config.yaml
weight_decay: 0.0
lr_head: 0.00853
warmup_steps: 200
Each number is 500 + 40 x the weight over its row's rms, rounded and kept within 0 to 999. Layers, rows and columns count from 0. Numbers have three digits each. The size before them is the row's rms in percent of the matrix's.

# layer 4 attention value, 256x256, rms 0.154, rows 0-72, columns 160-191
099:455490516515490505488446495481498492472471559465560497538460519471509499519513474511537539527487
108:542479438551453469510525534524516422539496509498469468496515517518512533529462451532482481448581
101:421523430429457400504515541516417453497497501472537496447542469535492537542553503511506527555532
100:483554507516454502488457487439498471499569441572473519508511586467520492527505475504517542476494
103:471479401403565521485463458531519509487509450562544498520513358483423521573553513499510533522521
100:486535484460489455523499400521445561514507516477559492562414551511496480512504524474449529539520
102:489520512489507561507550576443501461439442509512442476384512451482472585511528486535519513523457
091:510488424518478571533470481500566507459547483509435580496496493459490455501506537477431507533452
099:495536483506446522390505449475533481558571496444549512469537558503532480528484500481518536547457
096:593438464495524489450552467505493532485525542514514452501499476546448461556485461470544540427521
103:474411412442437474563510489431560559540524525416356547480473469491513520474466478550513495513500
099:539473539427496465503492522509489478546515460476514487458553478553449498470571521509578504463547
103:473540501478520501555446504533502527468511473505478512499542456441490497469540510530504546467499
104:495518519428499481497533500460510475491577463543525514470555537525464497521501502531475447468562
092:471467479475470551525475487474508559476594459499488443499458477452541524481562556494487554401525
093:479464467428522486476459478480486513502480504461474502519591527536507544496547495529527459510517
103:444546481537477539491475475431515449526463428513447556515471519499530429443477532477464503481478
095:593519612454516490488484524459505517502582522510534481525550544420447543468435453485500520467487
103:526482526480584489540469510476470488491491613592511582541477520426569496461547511495498496529496
096:494462541478488485483469478494437509503522551441477578446445521516491532517374464475506516448409
111:465504541497487482443505490465461476512514550458536558491585566459585496521488506422469474521535
098:474518490409521580493442500484522568527495440505468516492494481492535516477495487499457534538539
101:478508493518478518463522493575467556476576524466501506502464527481499496448498392481443528542575
092:506591511538484498513440516560507456498529530515438498486482491522550494543487465471538436530559
107:572529471505531491415617474533496476571508456552551551485453521508538465520509492507516535440571
103:476505495544459496477518500453569597579540552465512516525501569549512455512468557536540481514557
105:489469564437511557465501520500468478483526461537580516455474445565483554532595522431505532487496
100:457486564451475565466514561452472514488480483481474503558508539468553452517518434521521454440540
098:512506464469476498486519545501580464435544528442513484458494544439527487522517507508492469483464
104:495519413521540477520403516488463445553491536472483496468492511495584506478580497509545519531440
109:523486494454491535489493469478517500513583520573487468475463494484496503518492481512442498479466
096:474478546525556444551526522434491545420543458532565448505554526473466503525485534547506519555453
099:513456456507397512525473438517450470485474517542483484497561561586552482525452434544452527506473
101:567504498424510484483555501468445617534521510460399504611398413430496556451569518530506514573499
099:475513471545532497461510551504495496507550436574428523448540506482485553457419464490526528525522
100:464467565502504541525492443490559442496427430522492416520461505466491472464486509447505502510505
101:482535481448396422453481564485466424595500516496471512481509515517532501493487445554462554462495
098:507479476459469517543559453539542450544479558412532493440532452452517443488484582458595458518435
097:476604507500475522488635525518475525509451597530508467567521541481499555513521471578428497481586
104:530478540490500511488480484460516505425563500503534495510313534458552552473580530503568523464477
100:550510505493496445443470540444514596517559473463486594517445506534534482545459554507510531482431
102:535446488497493612492476496446478470408493450537476486544538459535466489461499461560512538452552
099:467503519448446438438487479532423443556475516499564557428500478512464529470513428477532551479519
091:500493453527478519531519450496449467528509520490458483514531443453546570542462520465459503556513
096:502497492452437450508527528493471503481477495480487519557533462554530439509560610539580535529542
103:451560531458476536510520457524435457457526501509527541523461511452548572542513467470493477567535
097:533511480499439488474510473536456440504576536519529554499482470536514469520426608441483527562442
101:585458466486533504517532435499533558554525601512558435520511479486509512497536528536566478446519
101:506532556446462475423557493541518424491596414524430517536579535553495540493482510403616402554525
111:489563528434459516504514478562472567518508454443516496557470472492455449522576544570511535534606
098:529435440565507457435504512500525471498433506499456488514516437413457476522415463481578514477471
097:609560532531433565469501501475473540467558525517475519452492462504541521440488548494521486491492
107:514525459502516439511480505545546501471464466512490501512519480474431509451522527526518513460521
101:465506504522463477519527471477566577459478553501494515496452432504517502445540467505649440506536
097:524563544550421509503511528543537536478472405455475468464489447422514438503490534542528457473464
099:500478514473451537512574501522478482499550461539522445515410527536500490527493484476499446487546
107:527498528510550502451484505524501498492541505469505489455488436483551512477496459490514588580552
098:443497499430482526512469545534498555582409404553524453522527513466526482594467471401572495492532
099:512479531490512568439466433473432476504550527507560482533508493447536526522559534453460452485520
099:458492507527513531476458467439454484474438520536470516605517507529534530480441480548534535512522
098:467473528490533517497547564503496469581573546497520526506445506487505452478573439486505579441470
098:453573541466500564405511482494490487477481568557447508499487525533498428488527546454461512597508
096:491529556476482558509537469494522491513536516501474500502502600503445538477576526515558594520483
099:529471495492458437554546494508461604421533483501460416551480511484517440487511522523443455497504
097:458477482464524480535502507514508459452531538460542491545471466451469483410499566566539522536529
096:556440554469506461415524477517487452540565447548509505533444464452540520458551522520534573511446
097:549551539545536468511452478488519485505532490491604526557486492573428446501484413457434482549461
090:447486462507517537480556517421500411481575533510532469489515524490526565494449481538515542462425
096:558428459458456565585542472484515547475503522504481451525490494507531518507552553565511494462512
096:479528485503527531540484470464469446478470530521490547503530459435465542503525418548511490445489
093:476417543503540492478504489513527503550500533567502495514510455568533519539488608483483482494512
095:442517567463518459509598474440496542522450471468481403384519493470492501491491529482435560499536
097:440556474489518567544504460524464451490512521537476455436436529532573494435540521554531491481513
# layer 4 attention output (transposed), 512x256, rms 0.163, rows 0-136,192-200, columns 160-191
095:472407500457567502432492493553481524473457505559488439407545452523539432525441413545513477500504
107:498495483508504539505419519461498503503546476497479529523502516454535519552558549490536533557507
101:545549551562510573535543499490483576536543478546491496443482512473536485518495521475539424430443
094:457449542491482589462534498506545483499546491420487469553518502475523516515459536494494486575504
096:531488469539457475531546489487602449508460563516491478461552587562442489476460513444492521512550
098:471411465491529517470492555484552461471524457476470459479521540404468548496490554468487519464443
095:497454575501556479516524517525489503541519417521524490501462517558472539600501486571535469586539
085:508461529445404471456521516464515578488546509466548451506521480539553559563523464524517527532435
102:511424515497515539528457550473471439482500464512488482476469503540531529437487549522426487496505
098:478506506521470484514500555478467467547476506503543507515523518441555504491502517521502528540511
104:561564498567546525552530502539488494449434505575580476525466497435523495513494521513609465513560
095:516509403465476513522455468401543533502439401477512554499501531523471444489526561461463483387414
098:480439553601538543509582468437513525467551472492476432571489503566454475511500495522545400489484
099:508484519520491487523472519487528501424502497478510482492501504533526508433501505481434498543491
087:503533489503507575574448509512387497505475478510499554470571551442455541543430476463504512520542
101:547555498530525509496562466481490504461546547477565537530479501526566429497548453480508512537446
101:496496574520492560553536471483424529535530487411566517489507512411514508594449520476442516482523
100:393460439479518497535443526564500437459472490457462515528495443567530419551522496524478442506523
104:481470435509367475489558518460559533513516503483448510489507543580485519466472485394530471468455
087:473472534461540486459496521543617474467487491508468494596542498491538560522553463455511468547570
110:392554513473484512494540585607450464490537515508532480494464538502492538478439479515497487476431
095:437445512519439474497529516545538475550475543494458494493456485553457576587504507524523471461513
101:474532536484564498534531461468495475521478508549514485483526515499511521512497549495538513420529
095:524456514539480537470540475458467525539528454459500526518516528516541488514565488517474556473491
097:498463494506497524531472488591483534490476548551516444564460510444459567555478515557491513578514
100:477547518539487552485513511571425435499457464539480501507456495492503457536486536509452507499393
101:512489458466468425555479507594557501521467550485490528417497455515550458447457450534477432480535
096:490530527548402438444470490541562526457590470526479477497518450508458489551506521541498428465588
094:461457513531490534472456457483490479529387434465494561451467523488522488464547396485484422465449
100:559486491490431483454586467489529532506446462547524497484453471500534521490479455496559519567468
102:492493525561468451549451523543611507472469511455482569522418452525532481481447520493503473494519
096:427505441458545594472494453487599510530460475522532536499540572498498535554531469473500539503529
098:492569519489525486391556589489555464563474450536501506468488556456513495558490573451536536500528
099:527537536521539518527465474560466509422566516449485483549501431461492539574417478517487543503544
103:502514547454555457509482498453526490558527515495493496522458463471597548516576487532471547525556
104:548549459513478471402461459540443499527470474410500526479544518548424461441468475541494537529484
103:493483539551448491563452514473462549483540565465533514537540428478503522497439583505439458502500
102:505572499556468474488522467461470524557429543565505561508474505475432564564490432559471505500469
100:522555468494514406489504555581507482418517446481517499457492531525466484535449496474454549518445
096:480553500527436418567435508559481479567496492474502430589573528563514500482489438513429497491472
104:512481497509481602548480462500525448512542534527438490490423531519488521488478458426523433592472
090:520580504498525437471510531562542481435456495434455527449508552526480554489547553523406544481512
094:464538426562549443501443508512572523539535485504527520526542541516481510501530546471484469515434
099:489529530525507543533578564481569523491499504479509481514490523503430453449541495440533542399509
097:537517463477459479471512505485516490524529501460499473484438519471475463521525454462431469534522
101:438406479572483487463493521520469430510488515505475605518518548504520486471430492473522427601516
092:448510478507517477492468464524490555454512477484446548557500511456475471489528412551487494433467
097:561515517524485415462493541525501490484437501480506542515501474545472515547512537485511508460470
106:437483441488479509566520467496434527516458531505534501467563523524479449523519482547451525490470
106:577561479526502537514495473488515432516508503540482540505514524504496524523522475496522467498443
107:488509528545569499532460547493555501510514512532543478478465450523491454464465528550413481442578
096:522516498539570547533497494456526527509522447564465543527480462488579526531477524556528497453536
099:457504456518509487513459466490393507504493521447442494482496481572522488567515488518454488573450
096:455458448598417472477459489450506460438515440477528434471559544487493464519416474495485530540530
090:458508491469493436476462456472527490468489511520487410471486487518488526552439497481483507489547
090:532536514569497439491505537450510511480499500435447491437522538521433552514532415526478544507438
101:446496444501480590513587466436566425506486476537502557449492446492530509592497502571546528502462
092:501578517418450497465463475462505475469560515465500525480473464521489509508508518564494514621461
097:466524497467517468512540545469541599437520488483426463568550515486572531478462465480485478468467
096:459538524467493476565559498552542547509557508463484478495496465516470522513446486525538453545505
099:485465479603544501446500490497537497519493493435523472463507567529539478473451554578488494505491
100:528563480525539421470569444421526486472492412460515549538498482504487488583486463509603475503468
091:563537452546447446489486438461471483545502525557556465495481518544562427528529492467472487497519
089:538514500536488536487418560561490484542467494553462565478480516538466537544492497469439473439506
099:538566512511525499468576492504534519498559491497482566567462536504474497425587551434511545470472
092:504474526495455407487598456497488454417468512503560457436480467545482467461413486520479492456397
095:455448531509462522453448458547474482522469472464479500481520552500479546469404455453489543513471
091:496493540524513506478545508558521567467440556511530499484419528511476467430519521455518485520518
099:517521546488553508438495530517457522500523496474497545504460475483585438479390412519510518543448
099:485553520447411512517518549560488528581471537475485568551578476591492453510499496537555454524484
094:572530446558452533526535446526499504517523544458541444517533469480544393430519544499458533510566
101:469520494543621491536452558567479398509446469483542513525506517486478493455495490497453535489519
100:480534470512450445479558509489508530473455479489465527515474524506424523503487486420522528570525
092:501559496455481589496470433521574503466455516513523497462437436521445473460553506480550449487492
096:542479602540544527450507531512444524527482522505468563522518484514469433541584528469455546489453
097:435477490516506511439527463565409541516500585513550429532487488465487507517461498563532535467496
103:454542444516436467468501486498479502528448598431487490437539494522573562499489455482408572542489
100:488565434547527542496513491554466478570419514476483525506460516445450509492490458501528550449494
097:498520582465486451470577444462532497506504538452465434537440465555526479471554511489568425534439
095:474526496607453500551501506479510438489492476541501459547400485449446534499491502568488505481485
103:542490445419496375417423528575495524471458562529417411548498504518475514482548525527502499548514
091:515507513554423521524523464506560561481588502534551542503456558501460456525533511547555467528466
094:584541494523504607484495580538457580488495450528510526495454467528480518517510440559488486466501
098:508484428559495500563492445494434551510497424537525554439510509472489462496537548518475560461498
100:571465519488498445464522428434472551475437535502467515559437452543497494505582548497509456496464
097:507536495486491514518543483536466497419489524517501502546524553443486407520486524464504522516494
098:483553505466505494453489554510471499493501484449478521483483435486501463493508452465479492532434
094:494457473402558530552527495472561501468504557485497460574525504500475535465460463440481494465471
103:527544503492465531446500487467485534453517508415485525495552485521516489432543462484490495448464
095:552512460427494494498452530469448550481522529500536511527538478424473553469521501473533518497524
097:492537539558524500464506483466425435515441579507510426550551544444455536513553558503564532442480
100:519474522457565539485514519462492541509491517460506517531504520456481539469469482486601598475446
100:489479534436523483494538468514446549482555473598521433585543451500498473494464497480576559520593
093:398560580446488506532422522526446526511555528503516496468488456540476466521476515539514547433584
103:495464518503530535468542498464459481474537489499476444536555535481463580546530514535492532504445
100:591458538561400415452457520474474498526526512483498462527485412538540487494419531522489452519488
095:403509528487526534540470464566487562513501500459550489553504485461456544442461416492482508524540
093:451473459520461501450461502457518478534463464577541478417533546524560447399510448539481568456471
096:525463464493467481467509478545509486440447458428535525511526493551485491558463602473500489510486
096:426478527456490503546562555484512504472613594504460464491489488448497531549449519500550515459544
096:524532495455577542492527483464619473483482407540553523528429539430454478513480492442529494452487
099:487528491426503555543480518447418566497510482463519467478544512513493450493493531488472479487507
100:519439552510499591513512485415491488564466481498443534466519493512532458464520535442474404523507
102:500507514512528493461544537449564487440506448535489543427515455484417404495511520498557497495493
098:503530474491547500421551541553503498523497472514482550446587477406470462461610526565464519416523
102:496514444491460507488491542540477503547526516471512552557527460403506484504490450482539427530438
098:616537534542532569501523549525475460467458521493436491506469480503560450446468459488484529528507
089:527476443470444466421489454509540450539507495526479465431468467512497510548492543569559534579531
100:503504494517514536510490443563529546520463528491535510469511513521506500479443474462467546472482
101:627482477450540548499536509524559512503483512522546438475479464484483504479568566550448605446452
095:546452506486497490538599519439487475482492459500503423449573497545534504564496544463557474524565
093:440472476453460574479463482502464502458478459500427521472504493531540473480424436427482518569493
091:583483535487490508500519526484443488512556487428527416534420550497502444511536517482514525465455
100:397466537538464474491549472466435559477482476457406481453507453499488520477515482513445449501460
100:483498470454461504474536467481495506479555485443512432508480590444545482566589389499515544553501
097:451483559537525434482450449450479487508430505495570498503505528539436518496508475439491488630476
103:524452539462492476492526513500583554542555474520539543539496486456507505448441481433513491468489
096:481472544469462504528467444522562484527463518510455541470378470551515510513514511483482389427471
091:506409488467517491538512536524457527514499523423610548555565578533504494426491489482426536462523
100:454517446450501572509509505502464534555482541484485484524447430481571502550467569486517452483525
101:504478534506505445532435501502422617537446532497505493571487543594551493473555524421558457471545
095:492473464478528517479571506545467515496520573513513473531494491497482488462542488490608492478498
096:575484531461464540493441444525491504574476453579552520413472473507411469540547465529537551475496
097:509472454510472546510493546473510458553542438540565483473502515424468508536596485457492506558479
097:616505518481469527491537464510430556430529444536516537546467397430461491516517484467426499553531
093:420474499454422555496449520513507507633532537521518429537500509510445527454524560492536468510526
093:482496532530435558559473494574540499419492535477475453449400479461457506514521541500483499434515
099:402478527481452493507529450471542473514524532451510504568452440481497493519479485527606493564451
100:474544512491535484509455416539519486507478443515504467512496535508555483537467492523424420478488
089:519468523473525515503503499530468474537476424433501522561563511498584495474521505538460463527575
092:417578511432488507484530563515487536475510432492437562458417490450497504440480576508565482528482
092:538454548479524571462449569555438516502433555430470506495576506417564464562516415512434455553610
093:529534473565500472432545449558453518509496507490525482442471497596491476510514476445573517511466
088:506424471541479478465454550533535515518539492472485466578502528535502485525466524402511542491500
093:466542499461497586525500484589535476504594469467441581482491507541467422527479522482467491478464
093:527535512474524508461495524523505476493479476488546491507437485525569563521533453547616402518498
088:515554473467494534432547471475526540480531504486496518481523505521511518509441523486479504524500
109:537497491428536511467428453487526540421490459489509508524574433491497527462473523466527509453555
111:511535516530435436547522498561486531429551579497461488526474518459476531457593546481513552525451
117:599495477538491524456537500458502501482554515553524455500510463536512540477510426561428413501457
102:499519432577518474514527495530503534472553550451464451509507460505545548541529537530520549561409
110:460524481460468437517459535505424513417534449480481465478427408509521496501479491513521508482519
108:482502496460499526569537488438483451461515577592483525461560526415487523457373528499495553571498
114:492467446546488501562504508451491467522462498480556512543460501508535540495497525465518568511437
110:480481429417462493526497489511440468507530511522473475487538553492412517551528483435510542484486
117:493494537523507506459481524578517491489526468445487501510552487463496456580527520501549523558488
# layer 4 attention query, 512x256, rms 0.2, rows 128-255, columns 160-191
069:511606426506509483516427481529521497542525483468485479512490501417480528542600498441560520509523
059:558489488401475436425499421536531497505478486530514468444543482447472480459547511489505500448560
071:424523510512450518522461612544505478514436509417565520561474540516500480516472444535517433507477
068:533586477483433450497440482577590486578521517494446511484531529444467530491594486479562493492497
077:520539481496454518581485480457486464485556561456447575529575510457494521518546533454470517548566
078:512494540484575572501543544533472456461510489575506496540452451553502448497469486550494499405457
104:468411520491491524450526521549484468510449506493517474459526518561460536481428519553462450440480
101:444452471548487477484549476440563491484447411499472518473485494516481475515545543542484491586525
101:531566469470491461550516507540518465513561494477563497461474519508457514464533509479489511483462
092:534500473535558515574509525549449490462529477558521422559493469546480506536484506511515426539455
077:501488567494515497543492449530480496521385406462524560538435474524463494492524477462506505497450
079:472532504449595546503545500464564521499565452552435475473558513528472504468507497586391477484422
101:453562525493469554500562488524570455416539532502422510467500494536564566491475459487501527459556
101:469543529526469475522524453495500424547480532499513535506512545489563434474517487614477517445587
099:471548541520590541508508480478490511536526458477519422500569516476498436531480551476475481493487
099:563429526500506493514486475428536540523521492529457521492471581498447497463518488556455551485509
086:470447460524458521554469523560507534527481483516540421414530466533530526378502467548494510475567
082:514423508509543555563482479506442472526436487464576476520485468520532465455506484464480458482426
098:468523520490487534505482505495476424462474556552504487504451449454429503493478561500576566544554
095:538452517552468455455524507510470490534489444523507569526404531510422442486452536419517498454490
085:486488501378462495527492563533504410475594491482509468534495462551554457528513491525486493525570
096:477539433531434494466469545555449433479454429528508527508485559545484529533500499445454505484518
101:520510543502521536473515494511571499520579527579491479579536499551546437547551483443490515492462
098:495484528442528514519471522536494474473497522524466531562540570495506460550580430491466535491448
079:498534540480470497545479519449481548533506464452480576458533505489465589498458547467501463577564
092:589489462561495521501476507470520522513477502518490488535463456456544518527477438507536531530477
098:481489524450546595538517505524513559532524568494552454479557553473530547534523450561474451517484
104:549526476448507544441428540509463441586500545541499431460418467472462529446532573415453525454446
097:528459505462488474494490448545538484574489409557489455499525547398476550535526519532492595559455
103:499555397520471513496557512432524447456513454526530513474407515484459511476505531463537495468534
100:423503417507512457491482416487473516541549458454459502473424539561487492447497487588466487474455
101:505518489474417515507501539517493536482477492488496480512469389455476478507481500535497408504504
109:460452481476539506551504610476562484522454530491502504533538512462515536502510506517573499495461
101:460523571434488463476536470430474495456555463470543445581452475551559503484527503514525462468510
103:501472461522451459499482471487489557469440483492568550467593530516513464481493426459470517516535
098:513553484453449490534481512530438464443471512566457549477518464525439509474524514510452520508522
101:476441544529453517524530444470499536590503460509534528508469550460538447532513493497530472482480
104:503510495613492469463453524521456519470533501446506488569587495487536494491515455509482474477512
103:501523481533519457487438447441550510476481519506454519550464505449412439466475520490502513535501
109:493501456526511462484456532485537525492462497508492512524548511493532542562507522505460575566588
102:476491538523483557556528479443503399576499522502483508479546533474496482498452500561513440534469
101:527486525494523522505521514547478381507514443543464494477462478514487519400512488521559543493457
109:564544515544502546544432495510551552541440465461460523551483529487470501469585524436464493474530
102:559437503476489404489425500445475517523505503493497483523419558532522559459590528557468523456457
106:472507582550507443491530512507534557466467576433536562495477482503481432455474524507500477453496
106:505400476491553525494534532496503460492550424553476541438506518532524441536469546535469521490554
116:537569471480494480465501500585530524500509529533537500510447513506526497533502528420487522500512
095:564478452534475481395454467418545459510538503489506548529574544512469472538531460589461483562510
104:485543476505486527505440484546496548491484454502537469468491459508505496492487530587463444553541
102:478571515547554507526609470565514491467559483492543547437501518461496507452511534519544567535491
099:497449577485508484468586526518539550506558429420529504522433517557516470556497449439555510471513
104:512516556480490461545495427569446434421468470522546465497539474525537504524545466477511485524534
103:498498492518553526472546544439503492466477462428498513550497490516508493440477510479522471466528
108:535463508486522514496590509476548585560560519454483531517443470474533530485565522528509548546548
102:452485487510483458512483497456550405521510530528514499536498514477575505524597472483561532440446
103:469597490446531502527508530541553504485487479468478445503544404550540458540585464486481556500488
094:496538521515465536447489499538486476566496498565474493511510496477507511525462527536479499550517
105:520499457573474483502527416487469569516515468539441508458439493518519522555583448539547556461484
106:438521518488574427463505526412534474471506509520483548593533553461497492498534511479489531542455
104:557494502416485553477510472518544440480535591465418502464432506570478529526429414535478490386478
098:501423500531486520443504510518398546506498468497494416457529491439517452485529494562527537496462
103:456486513618508571480551452526484498538519485509430456506520518517551479440525518565496569476526
102:452434464491492562467505581496517535505513510559527519474490615578485534490511525491525459483455
102:519496518482517503500497529436499499541423445413442502519423435493520473509491508502489499524477
099:524473464478523486527521539547526496510504482454478462506512478520526576443494524499560566473534
074:499577555548526565429502467494469573525447522518500536452523528474454533515484529564519486551509
093:495482550532479545460502542444484487456474496530563547473451526489463578473489537499464522565526
085:514500530526551555501485550526516489484495444426468585473484484492517510449547479544561517430525
080:451558506514513477519512529553485515460462521443504451455475447433482483432510467503495472507500
081:528477477520476449564466482516476514412576549476434489564504512496382538499512463483473514424406
089:423539540527429530543492513492474485481556561511511446472434478493452519452432521503523560468469
084:513495493426514538540510514495512503535428417504486488445509493613469464509499517451442496421542
094:484533482479515571490500506568516454609489528472495513522563517522463506490597571475536505465541
088:503494442492467494509504462468518368459441538448473532528519529548527431523508520505519459514484
082:507454500505483522522494538487541534489526504498446573485497540503488506422401483490448485504469
093:544474490444480517565488469534622468491490533492513512497507452461483447472471535519479517457531
091:482564465522538473467462534514494458499477551488439452449493573531497573477599464438538447529480
089:546522540449500490534513521522420460477444525494459517569533569451491481515484521491426467514486
084:509494507444521484495478493542442457512560551593551454488527481476521495548485524498419529485423
083:507496512499524463535552491589518500471513600487485474571515554551608549469516502497538481486512
085:486459470489494537505510432532526498530497478531499506489540554517554450466486510483430517442459
090:440500527485510490514517450483531531530586461543513464471501545438465535494512508600524470535557
087:522471437498495538441528491591414508524531527525510517535483503440501526517577531447465415498475
089:466488554525400490539496510515415537537489535432457475533513434456441456486522505506508532497405
087:524560522478476454482510461527541500503428527456501548459513513502587537473477491450570470484545
088:459501512557536480522529499518518465474525498401451488448460487439465506426498525468512502433464
092:456533526506522501571489507494538507570473528524477441552556493525508493512519472559554558560512
081:464485482511499488478456536491479542547539462546534481509485515502502532467502455530631529538501
080:512474524508548434462514503460460489529497511487546465478439478502535525466476461485582468531468
086:466513499525452509469485533526486494538476506419538566564506547492536564479485547526465485467471
094:507471542560554478536557464437483515502527559647475502520510561490487544493528490474470489534499
080:477481493495609467561563416505531481445487489515554530569523431488536503479499517503479583432567
088:454579458507450510483541559496494507435513423430553499559452516444528454493590502428532543502497
082:556529506421418538436444480476542451523481533533449459452467461508518504483548531484535552515526
097:452508533487559464496507554434464524463538505463533524563583510503484533567542537472493532422449
084:496536490463507525498477439459496434474467547470474424512506527546586468518513498493530469448517
090:549545520491510534535439522539516509545534601416441532540457515437492488501484549492546566507546
085:485495456471520517477529541520489505550484534542527545463462593468579541500503519547445479477532
081:482586519441493509507579506498380530540469442442482461530464457533488493526445408426547536487540
086:488559523485539516489566455469490561562444445513457459479601450556477537437516512544487465482512
083:542464484464507467645445470449468453514547571489507416391533495500460555493462501510517551455447
092:482472574530449471393479480459531490465471508490528488477519506499550450532529546509534446488483
088:523499511481498416458507473481474471583570520525484436501487420497485532475452489472523490525460
091:498543504599542529546455525485492563552489526414492448490445547490482493470431571498466492560520
090:420470469484500542523567514494477514468453455579525456492459533528504512548463502446504501543582
085:542531516464445432506484477434503562519579392566528502466470466509486491541453592484486472493520
086:473450514530515469456599536452492480499549470436548484443493475438542462455443500541503509487498
092:471523589457586537498488413474507494498449482441496488450565541504564488472529510462442512484537
090:501511394563475516498485511495461557460409522516574428487472459509508486467567505514446490564506
081:515432513446514539519523542492474555491554517504464513530487452592508514479459482427579545448514
084:489402498498528534538528536472561472482435499523499513519460483529515486485519498532522436498568
090:533493432395411589461480469531580503475458457538427497531497545499446465470424522445467485435508
085:467539487509543477493505556523529518563552505436519537491519421525461468565543486551443478446492
085:482486571490529497453503471539532466452454508471513504469491499503488463487481563483491509492495
092:464582525543470498510516472479477497504462452471504502476454477519474506448549462522543478463582
093:460517507580532546457498564541568567447516468512453460554566531533529511476502579470539527552496
091:551510490428553441484566434472488460492433543541524507538496453507550535553473468406459519530467
083:547487515462518450527526532462483483554383496503497556477529428489502452503473469582425418471513
093:544496542428482529421466475513521544548479493563430490510523480544488476400477459478514437432589
088:463520522469446488497482504523473487469504513538496545541462574469534514433528540485483500451506
095:498523496562507476448477475518503453525520496477552489529465474469509559564505487540610502541593
092:424532441528515489485441481534515496510541535497520495459562517434466497511500442511501486481461
086:560501480450519412495471521478473512469480521506471516540433441478499506545477413494472404472503
079:602499540514503502528532517534466477492504510465435479480475542434471524440547512495407520534490
089:492537499501509553527463472443483497510490465556414522485520553496485447562495469438476461417512
085:501491501512481518470544515489498449542511580508492449527503473493565460564538421543480526435557
083:477511422517523461529477437526583448492549449541485511504492501468542489549408433531474543519524
088:520526502565457471445607513514495523498464549494473445437522514525485497480511543497575479472541
# layer 4 attention key, 256x256, rms 0.193, rows 64-127, columns 160-191
075:481445488510463552487530557433513468504564445480555541483504501476573466513473451427496530504547
064:512518455484518561480575595513503484562517464440491521448509530526541499463444506502529524551584
075:523542493436465531495550484530494502542450530483448476574522514558583459513530547527527506510493
084:535529450458465497511528517450521551449537536426581525535537472494506517524458458445437579539468
081:522510520504527406525517514494543495509508545514502488504456488426564555459424502508498454569446
088:434540474569491499561484497491491511512433511467509539530504485481521535566530470502478525505460
088:470564524474465557571454605538520493579516487509518596534464490431515515480552484461466522465472
092:559501541486473524521453522514539420426504504444544406524454466480482560602464479510472463508453
089:499445600482453466465484468488430527485479493545422521488547443529502507521461517490488461512560
092:471469403527497534506458507609515516440561602477561501563490516506497581516515507547457497424581
083:483488518471453496523461508504542501489546531516488513551477498504423507518531553480518416467534
093:432515519485456461422456540576536488576515562488470466511497523523522504459507496475553466517554
092:510511473471490531470612446540475515540475520520471496470475508528417505517525524415608533558547
090:457440532459474523507467505510541470485516496459536538493528543521540529490553554496510493503477
085:527459500519521447492481480519481487536524503578516460451481507489511444468462499499620567453452
089:438497552483506507479487573476485556482499461536500486505504547461429501450512505560445496515529
086:465493504475416478580490530522504430602488495535494524445545470473493434483445554517516454502532
087:429471453512497481485466552555521438520447482532449476489441560521484535502576509429529468475449
089:493509508445545478456526527480497448478535483534615515460517499565547502453443492464522455583504
086:457532541500548514534422509431513535456477529513484404513511505496478482485399454479513497497553
085:472554538443463494440548450520407477470597473517524492474541563543489512456538536500455554567456
094:433495509418550547469496561466492458482546523512491515510416468454457492478492515542510507489540
088:531505465539543603555502483507463570490475574506505485544462505505453477511497451495501503572518
086:511449516469497476524514504481536503497449459445525566530526487481585520454495549540441429496532
086:492488522502475477603484536526482465488391487503553479477546516533449478542521458456517464535421
090:569524446536509448511440467477490529541528502517461410540444496527497460499449563500503452489543
088:448504450509479418495537564518470451426547505477475487503540532452462468520451503547453471492486
091:585491502535537514494532522542496505502436472490492522475523600452486505433446508510404472513545
090:474497481474532522389479446542455518553451569525421484578526554464475477461532578524612576488431
085:517569560476534487540475480463509506513513521540466531519495577495481520524527443447503547489487
092:509533488427456511399489474501464451478479519544518522442576523564507465498582468512468512462486
088:461537528475476475440469527432574541414470533468414432537494533474495509544543470457538492434491
089:544492512472530464524480468542496564478550539521525490525540443493490498418509493500505509397481
086:518510448460482478429452570518496519497507523571539500473547517439487443540539480516439515485537
086:464587481503578583485580519466544437485472528498431488461528558542513542496507552535531531403513
086:552509486468500448481467458517455455500482497537468444496520535552433481476453588499444485517478
090:467502435531490456482499447469526594498537467507526446444465439562534527516595531490474511499510
089:471512529547513592492480521521477514485508475488436539481460476513577565509515501515388427483480
087:460469587479501537500482500534479534463472501526488466548506467522484506526530421524512503443427
095:575453543523491456499527552526513481527531508551444566555413493448509417472522407421489520529446
088:466481463476505531501506475578501524535517476505443479549496489525527547539530511485542568518497
089:496559560498509501482512526448545437514509491472499549483537492428538514558500562571520569442457
089:498500484501479567478511486493470507502476434462544453503482563523494467436433488548567507433533
089:504528489455481479538480445532471465558477489519453442559518493514478456515483471510566503549400
088:445440445524472476458528560546531551477512510482523531499574502477575494529527513512526462441488
082:486533458523433474545493444514436473529420512534529440552481517418495493492510440502461529503431
088:506466476552481489505494469475468511506594536504442474488553578498419576495489489524466495532504
086:537530481578470459489484475457459542497460480419537410579481594477519580464538487563445469581468
087:462439512525433530475530501454525453559535479463488470524482470487499458530458481484488494515522
088:492470483479451513563507528456517455455487501477459513498602601556522501513430445480562546511478
087:457488551513543460583527541535573431518441509553424524551487570469582433493541496495564544544482
088:470487365516539498511472545523486541451469589504545472502467549503473527432425567482425489528485
092:435546508501420553513431535566527516499516500457513410531476491514542546517480501522470532452528
085:516522495492528516560404552480525553487453468526455526506457467507533508464511441490496506422564
091:531445508541554534520619480470491514483512576441479507501473458500508485532529547424563436461455
081:463494495550472569434560505440475506523477485457586558515459528511495519481568522474571493470546
091:488543424478476524478490498548535491508547543581422556454558518526537497498503487470525564504483
088:582431502476511486494587518521523558526527570488556489507487492478547490460526469591533524488501
085:421477463474509499587483483453426630473535486461471575450477544517535535556528488507461492533465
085:357454456513575527452484519538474496492505474454507507506546517488528499525471534537517469509454
085:490467496469519504494639414486507475465556532543481483517504508554521528452459519489553493525450
088:530534559498609454445474507441536451525487516521505568422450452530547449497579549546543486479476
083:522483524489487469519494485393405517451467561537470521548528503529520472513508595491506479582496
086:425559469567486498493479425476475500441574470520463490477549469562503546507499507436526473573434